Each number is 128 + 32 x the weight over its row's rms, rounded and kept within 0 to 255. Layers, rows and columns count from 0. The size above them is the row's rms in percent of the matrix's.

# layer 6 MLP up, 384x96, rms 0.0953, rows 362-378, columns 0-95
size [114 106  95  98  92 100 102  98 101 114  94  95 103 110  99 102 100]
[[ 89 177 151 107  95 113 173 112  56 147 156 158  90 124 154 120 138 127 171 125 138 109  74 123 221 157 152 139 165 148 123 150 139 128 116  89 109 151 125 198  75 151 110 170 123 134 149 135 137 149  50 106 102  73 163 119 118  97 110 156  97 122 118 129 141  72  98  77  91 183  73 147 118 115 102 172 145 107 155 135 167 169 120 208 122 144  67 134 127 141 123 141 105 139 124 134]
 [155 121 136 108 109 160 151 123  91 171 117 153 184 118 161 139 109 116 105 159 119 131 127 109 158 121  66  58 160 104 166 123 109 153  90  76 118 146  96 177 183 154 164 180  87 103 107 119 105  93 152 146 137 103 131 115 226 127 136 135 181 123 116 114 109 140 128 133 112 187  83 130 147 110 132 202 167 177 104 130 153  62 155  97  84  86 175 105  92 105  84 113 125 156 155 144]
 [145 162 135 135 151 110  78 157  66 109 169 121 174  76 139 161 215  80 135 131 136 113 138 202 104  92  85 173 148 139 131 166 105  82 109 179 116 146 177 132 134 173 129 123 123  92 149  95 128 125 188  90  87 121 147 157 139 149 125 121 101 171 129 133  84 144 136 141  85 112 178 164 105 116 136 146 143  81 139 123 156 158  52 156 140  95  71 167 146 167  95 172 128 159 109 113]
 [172 128 174 104  86 166 128 157 148 164 108 175 138 112 164 170 129 158 157 111  70 166  97  99 147 130 158  80 143 166 152 105 123 134 112 151 151 160  93 146 124 150 154  99 169 130 117 119  63 163 121 112 160 146 136  82  94 106 113 127 127 150 112 126 153 185  90  75  95 113 107 206 171 106  92 108 207  85  68 126 111 127  69 127 126 147 154 118 168 131 112 199 126  70 128 136]
 [157 142 109  93 146 147 111  85 138 134 144 160 142 169 156 177 118  57 111 124 127 108 100 158 183  90 137 159 152 164 114 134  97 138 184 157 210 117  83 138 111 139 121  76 101 123  61  71  83 121 136 124 101 100 153 109 113 106  77 114 133 110 136 168 109 161 137 122 146 113 109 126  90  79 151 145 171 172 116 182  95 115  63 115  94 199 104 180 189 105 114 123  96 144 148 130]
 [164 127 148 103 127 153 154 174 100 125 122 145 113 136 119 107 174 136 144 128 137 110 124 138 156 136 125 155 110 105 102 199 130 125 101 132 161 113  65 146 155 173 138  40 149 105 139 136 132 145  99 181 175 178 169 108 137 122 127 174 131 186  99 159 175 109 171 146 198 183  34 146 135 127 114 121 156 101 106 121 102  69 107 127 179 154 148  88 104 128  68 122  60 112 137 137]
 [103 180 165 132 145 177 158 130 129  85 196 143  74 157 133 153 149 123 137 107 176 167 144 140 151 165 128 124 133 112 184 170 102 171 112 145 134 102 136 160 131  72 118 159 171 143 145 104 129 122  69 131 144 112 101 178 111 121 105 120 125  80  97 112  31 125 126 169  83  87 172 115 111 135  97 133 144 114  90 158 101 171 194 118  67 140 147  89 150 151 109 146 157 142 207 131]
 [102 110 127 152 152  69 117 116 198 110  80 103 120 185 122 129 108  78 128 121 128 107 167 126 115 144 171 128 102 113 149 125 114 106 129 163  93 103 123 164 182 202 124 119 140 112  92 128 147 126 132  68 118 171 179 116  97  95 123 159 114 106 133  92 120 155 102 165 128 125  89  81  69 102 117 117 174  97 150 133 166 188 140 179 191 183 145 171 182 164 146 103 135  92 196 106]
 [143 137 160 161 172 137 171 132 104 159 107 110 164 133 144 187  82 112 255 111 155 112 119 171 104  67 130 137 122  78  71 160 180 111  79 120 184 128 111 102 153 130 134  81 150 116 127 126 166 135  91 144 155 104 127 137  84 180 122 154 134 105 167  99 156 152 119 172 124 145 117  79 102 122 144  83 130 119 167 118 179 133 152 135 100 149  86 144  99  72 107 133 111  81 101 146]
 [124 140 132 160 109 113  78 169 104 114 154 115 100 137 102 136 132 110  82 137 121 119 140 138 142 145 114 151 180 124 155  96 188 101 139 122 164 163 158 166 102 139 107 154 147  74 102 159 145 117 176 113 139 133 105 200  32 132  93 116  74  71  60 140 144 133  68 141  99 117  98 119 114  92 143  89 171  86 163 210 143 111 124 167 130 120 122  83 130 162 144 165  95  65 108 103]
 [117 105  82 138 110 111 140  76 110 140  96  98 168  77 153 164 115 108 134  79  75 143 106 152 139  69 168 164  99 149 110 114  66 101  56 102  67 132 152  62 123 119 106 134 157 135 167 120 148 117 149 184 145 135 190  73  94 118 144 133 110 164 118 149  95 153 123 103 148 160 109 156 106  76  96 121 175  81  74 136 149 212  96 131 152 145 149 128 142 102 113 159 159 146 157 118]
 [ 52 101 157 204 169 183  97 136 143  79 118 179 122 114 173 117 169  57  91 156 127 147 107 159  65 135 116 158 155  95 140  86  87 148 134 165 135  97 128 138 156 135  96 144  86 107  91 168 112 139 145 164 170 117 155 126  85 142 133 214 152  61 118 113 146 125  97 121 175 145 114 128 114 132 134 162 113 165 152 130 153 115 114  92 105 141 101  93 134 151  82 164  91  86 165 119]
 [107 135 156  91  93 139 165  86 145 123 178 129 142 144 153  97 155 119 127 149  53 150 191 142 119 132 111 123 114  87 150 131  79 135 132 179 132 174 104 100 163 210 150 155 134 120 126  91 132 181  96  97 112 116  97 103 115 163 137 107 148  84 153 105 111  80 100  64  80 173 176 136 158 112  83  73  94 150 159  77 148 157 156 102 101 149 167  97 125 168  85 104 153  77 105 150]
 [110 169 145  64 153 113 108 150 171  93 151 187 123 100 106 121  86 170  98  76  74 144 132 132 194 104 100 128 142 147 119  90 129 138 175 170  93 110 164 156 169 137 101 107 121 120 118 201 160  98 167 112 184 111 144 149 137 104  94 131 115 115 116 115 137 128 105 152 109  84  50 145 162 128 130 113 164  82 155 157 124 150 170 111 150 156 107 127 153 181 178 174  98  64 146 185]
 [110 101 123 179 143 152 126  52  91  86 176 188 146 116  81 131 128  99 183  69 120 108 131  64 156 110  64 187 180  95 118 130 148 104 166 186 164 125 139 107 237 152 128 123 132 111 157 151 115 148 117 145 116 100  98 140  94 166  99 123 130  94  96 180 136 155  93 169 113 154 106 123 121 131  89 166 128 133 157 149 134 141 138 128 105 104 151 128 122 117  63 166 105 115 142 152]
 [119 144 108  72 126 183 135 123 135 161 124  91 184 153 128 121  59  92  78 124 187 112 133 236 189  62 127 163 130 148 165 145 123 148 116 139 112 170 155 131 146  80  93 110  98 172 106 175 134 133 158 164 126 110 144 163 121 159 106 139 190 167  75 102 132 114 146 125 158 107 126 213 162 118 113  99 121 153  93 105 151 127 114 105 122  92 106 132 134 114  93  92 147  86 130 120]
 [117 155  95 120 104 110  88 115 109  53 106 129 145 176 114  68 153 100 119 143 162 107 153 129  87 182 171 108 127 174 138 128  92  94 126 167  99 107 168 119 158 140 133 138 164  99 131 171 115  88 120 123 216 149 142  80 161 130 151 107 103 138 136  82  49 131 144 156 157 146 138 139 183  93  81 113 107  95 160 155 132 144 156 182 117 126 199 108 122 167  82  83  98  79 154 136]]
# layer 6 MLP down (transposed), 384x96, rms 0.0952, rows 362-377, columns 0-95
size [121 102 100  88  89  90  99  93  93 123  98  97 109  87 101  90]
[[113 180 158 121 100 154  97 150  80 111 137 154  71 126  58 173 106 117  52 126 162  53 142 119 150  97 103 123 150  85 116 165 234 106  94 137 129 165  91 160 163 189 125 140 114 149  99 125 112 123 133 145 124 144 174 134 161 129 120 134 118 117 120 135 165  80 146 125 110 159 143  75 150 110 149 174 135 128 105 126  84 169  84 123 106 142  89  81 107  94  75 133 182 126 155 111]
 [108 133  95 104 114 125 128 168 120 151 159 177 117 106  75 180 122 139 119 121  49 214 108 126  98 132 151 159  77 187  62 104  79  98 122 114  53 138 103 109 111  91 161 117 139 161 142 139 135 161  84 118 125  93  99 158 103 175 178 150 148 178  88 131 107 156 147  89 157 125 185  92 133 161 121 165 150  93 126 109 144 104 112 143 126 136 189 171 123 143 140  93 148 164 156 165]
 [ 94 120 153  60 145 101 172 158  98 203 119 101 102 118 165 143 146  56 116 128 134 108 162 111 136  91 134  88 132  77  68 168 119 141  82 116 148 143 107 179 129 169 100 134 148  97 135 135 148 146 127 150 140 144 170  63 173 136 178 144  81 119 125 159 169 108 179 136 192 173  97 186 147 167 176 137 192 140 160 101 126 146 118 164 115 148 148 158  84 147 112  97 100 140 123 152]
 [102  91 136 151 140 136  55 157 184 121 115 142 103 134 137 143 159  92 144 130 124 159 149 131 160 137 113 144 110 181 189 168 168 176 152  77 125  81 139 157 176 132 161 105 103 142 187 125  71 139 141 141  98 119 118 171 186 114 134 114  95  94 157 122 167 223 172  85 126 140 107 113 135 138 102 122 113 177 186 145  99 109  64 141 101  87 166 104 144 129 128  65 144 104  91 108]
 [ 96  99 114 171 138 160 143 150 121  98 148 104 150  98 137 142  87 192 149 138 113 170 187 115 105  91 138 154  88 157 144 146  80 135 117 155 116 128 192 103 191 179 134 170  89 120 158 117 118  99  68 142 138 158 106 116  78 181 205 110  90 146 159 118 168 144 103 150 152 150 165 123  97 142  83 172 132 119 132 176 173 109 119 135 115 107 116  25  96 146 119 123 143 108 180 129]
 [ 76 152 142  86 151  96  86 176 153  96 111 115 148  95 136  93 129 151 107  76 166 155  97  68 147 131 113 178 146  81 106 113  89 159  89 134 128 137 156 151 167  97 171 143 136 155 183 134 139 156 133 114 104 165 153 174 160 139 185 130 103 154 120  43 116 131 207  83 156 101 160 132 141 101 193 126 107  73 131 127 191 126 156 148 147 116 145 156  99 153 104  82  89 148 149 144]
 [100  77  80  94 127 173 142 135 102 114 105 124 135 124 122  82 172 119 123  93 126 163 150 141 153 115 154 103 133  98 141 182 103 146 100 169  52  68  86 174 137 183  93 100 128 141  89 122 201 118 150 102 104  81 192 166 160 134 160 106 157 125 172 120 104 131 103 112 151 148 205 116 136 191 134 146 175 150 126 112 101 160 120 149 133 106  89 193 176 103 118 105 150 132 127 171]
 [172 155  13 144 101 144  78  79 143  78  97 131 131 111 127 144 139 158 143 150 238  63 159 161 140  87 126 133 144 142 113 123 121 124  96 116 112 138 116 123 131 115 135 176 144 143 145 162 120 139  96 123  97 116  90 174 125 161  96 148 139 121 112  71 137  87 168 132  74 143 140 128 115  69 168  83  71 119 117 174 146 108  99 151 111 116 123 151  79 147  95 104 123 109 181 100]
 [136 146 131 174 143 128 107 108 168 128 160 102 108 159 163  90 138  95  98 120 128 216 199 163 124 100 135 127 144 128 127 142 187 136 103 106 107 115 114 125 108 119  93 141 111 141 157 158 134 104  77 190 150 157 149 158 118  81 124 105  88 184 148  76  89 158 188 117 159 107  95  87 125 100  71 132 157  83 202 176 127 154  50  94 120 121 111 100 162 129 182 129 141 134 158 100]
 [132  97 120  92 134  76 185 105 140 181 103  77 188 152 157  97 111 104 157 136 109 151  89 155 132 148 151 132 106 130 129 177 166 168 133 110  90  95 166  98 141 177 151 136 172 161 117 126 138 121 229 177 124  89 169 100 121 114 188 155 144 127 110 157 115 128 143  89 130 116 138 131 211 104 145 114 136  93  92 155 109  84 131 139  81 157 130 128  57 143 128 106  98  63  91 115]
 [127  70 187 154 146 169 107  76 185 170 109 141 189 114 118 180 161 148  83  85  48 150 111 121 115  91 149 112 153 154 144 100 149 124 110 183 115 133 155 108 114 160 117  65 107 108 172 143  82 120 156 114 200 117 110 192 108 116 184 105 170 110 143 150 154 132 163 144 134  83 161 149 104 144 100  85 138 143  97 180 165 149 130 114 136 129 139  91 154 146  85 153 159 116  99 105]
 [123 117 156 158 141 148  88 110 134 113 157 152 127 102 119 128 109 168 102 175 198  91  94 154 144 124 113 121 126 119 154  84 169 141 121  83  35 167  89 208 167 133 144 164 170 162 207 100 154 121 143  79 135 135 160  97 147 131 153 133 114 137 133 116 156 135  62 134 175 100 116 186 145 124 119 186 127 155 162 152 175 136 147 157 131 215 147 105 143 158  96 151 127 125 125 157]
 [113 144 121 142 133 149 124 201 173 141 105  95 160 120 155 163 107 108 144 145 126 104 140 124 131 168 143 109 136 185 135  99 139 162 106 169 172  63 127 173  72  91 126 137 191 116 132 145  74  75 162 128 143  88 198  86 149 116 173 155 123 166  91 134 105 145  77 154 150 150 105 168 115 181 121 193 148 107 137 195 183 110 125 147 123 177  60 138 131 105  96 125 151 114 135  94]
 [136  72  81 164 147 116 151 110 155 151 112 120 147 149 150 135 119 100 136 129 113 149 106  66 131 119 130 172 113 159 164 138 156 154 116 121  81 133 182 115 133 126 163  97  82 164 163  88 153  92 122 143 174 126 172 178 180  93  69 115 161 150 164  79 132 144 156  62 194 139  72 124 123  44  82 134 123 134 183 155  97 105 104 117 128  77 143  94 152 111 193 121 105 112 136 166]
 [141 125 154 150 184 143 106 139 149  67 162 152 123 136 155 174 111 136 127 151 108  64 109 106 223 115  58 177 122 147  62 108 122 120 140 136  98 116 160 142 169 124 153 110 102 149 206 101 106 167 101 119  66 113  89 131 152 119 116 135 114 152  99 154 138 122 110 152 123 116 156 114 187 144 123  98 122 144 115 138 113  43 144 107 152 106 204 112  90 141  79 117  76  85 126 132]
 [ 91 130  69 159 150 169  78 134 105 142 153 125 115 151 106  58 115  91  87  99 209 132 170 190 135 116  85 119 129 160 143 155 132 111 129 138 112  97 137 103 174  85 148 131  68 168 184 182 104  86 122 167 151 156 115 180 123 125 102 130  94 176  85 159 109 129 165  97 142 171 142 137 136 108 102 153 105 119 175 129  93 117 115  98  92 102 107 107 138 110  99  75 121  44 113 156]]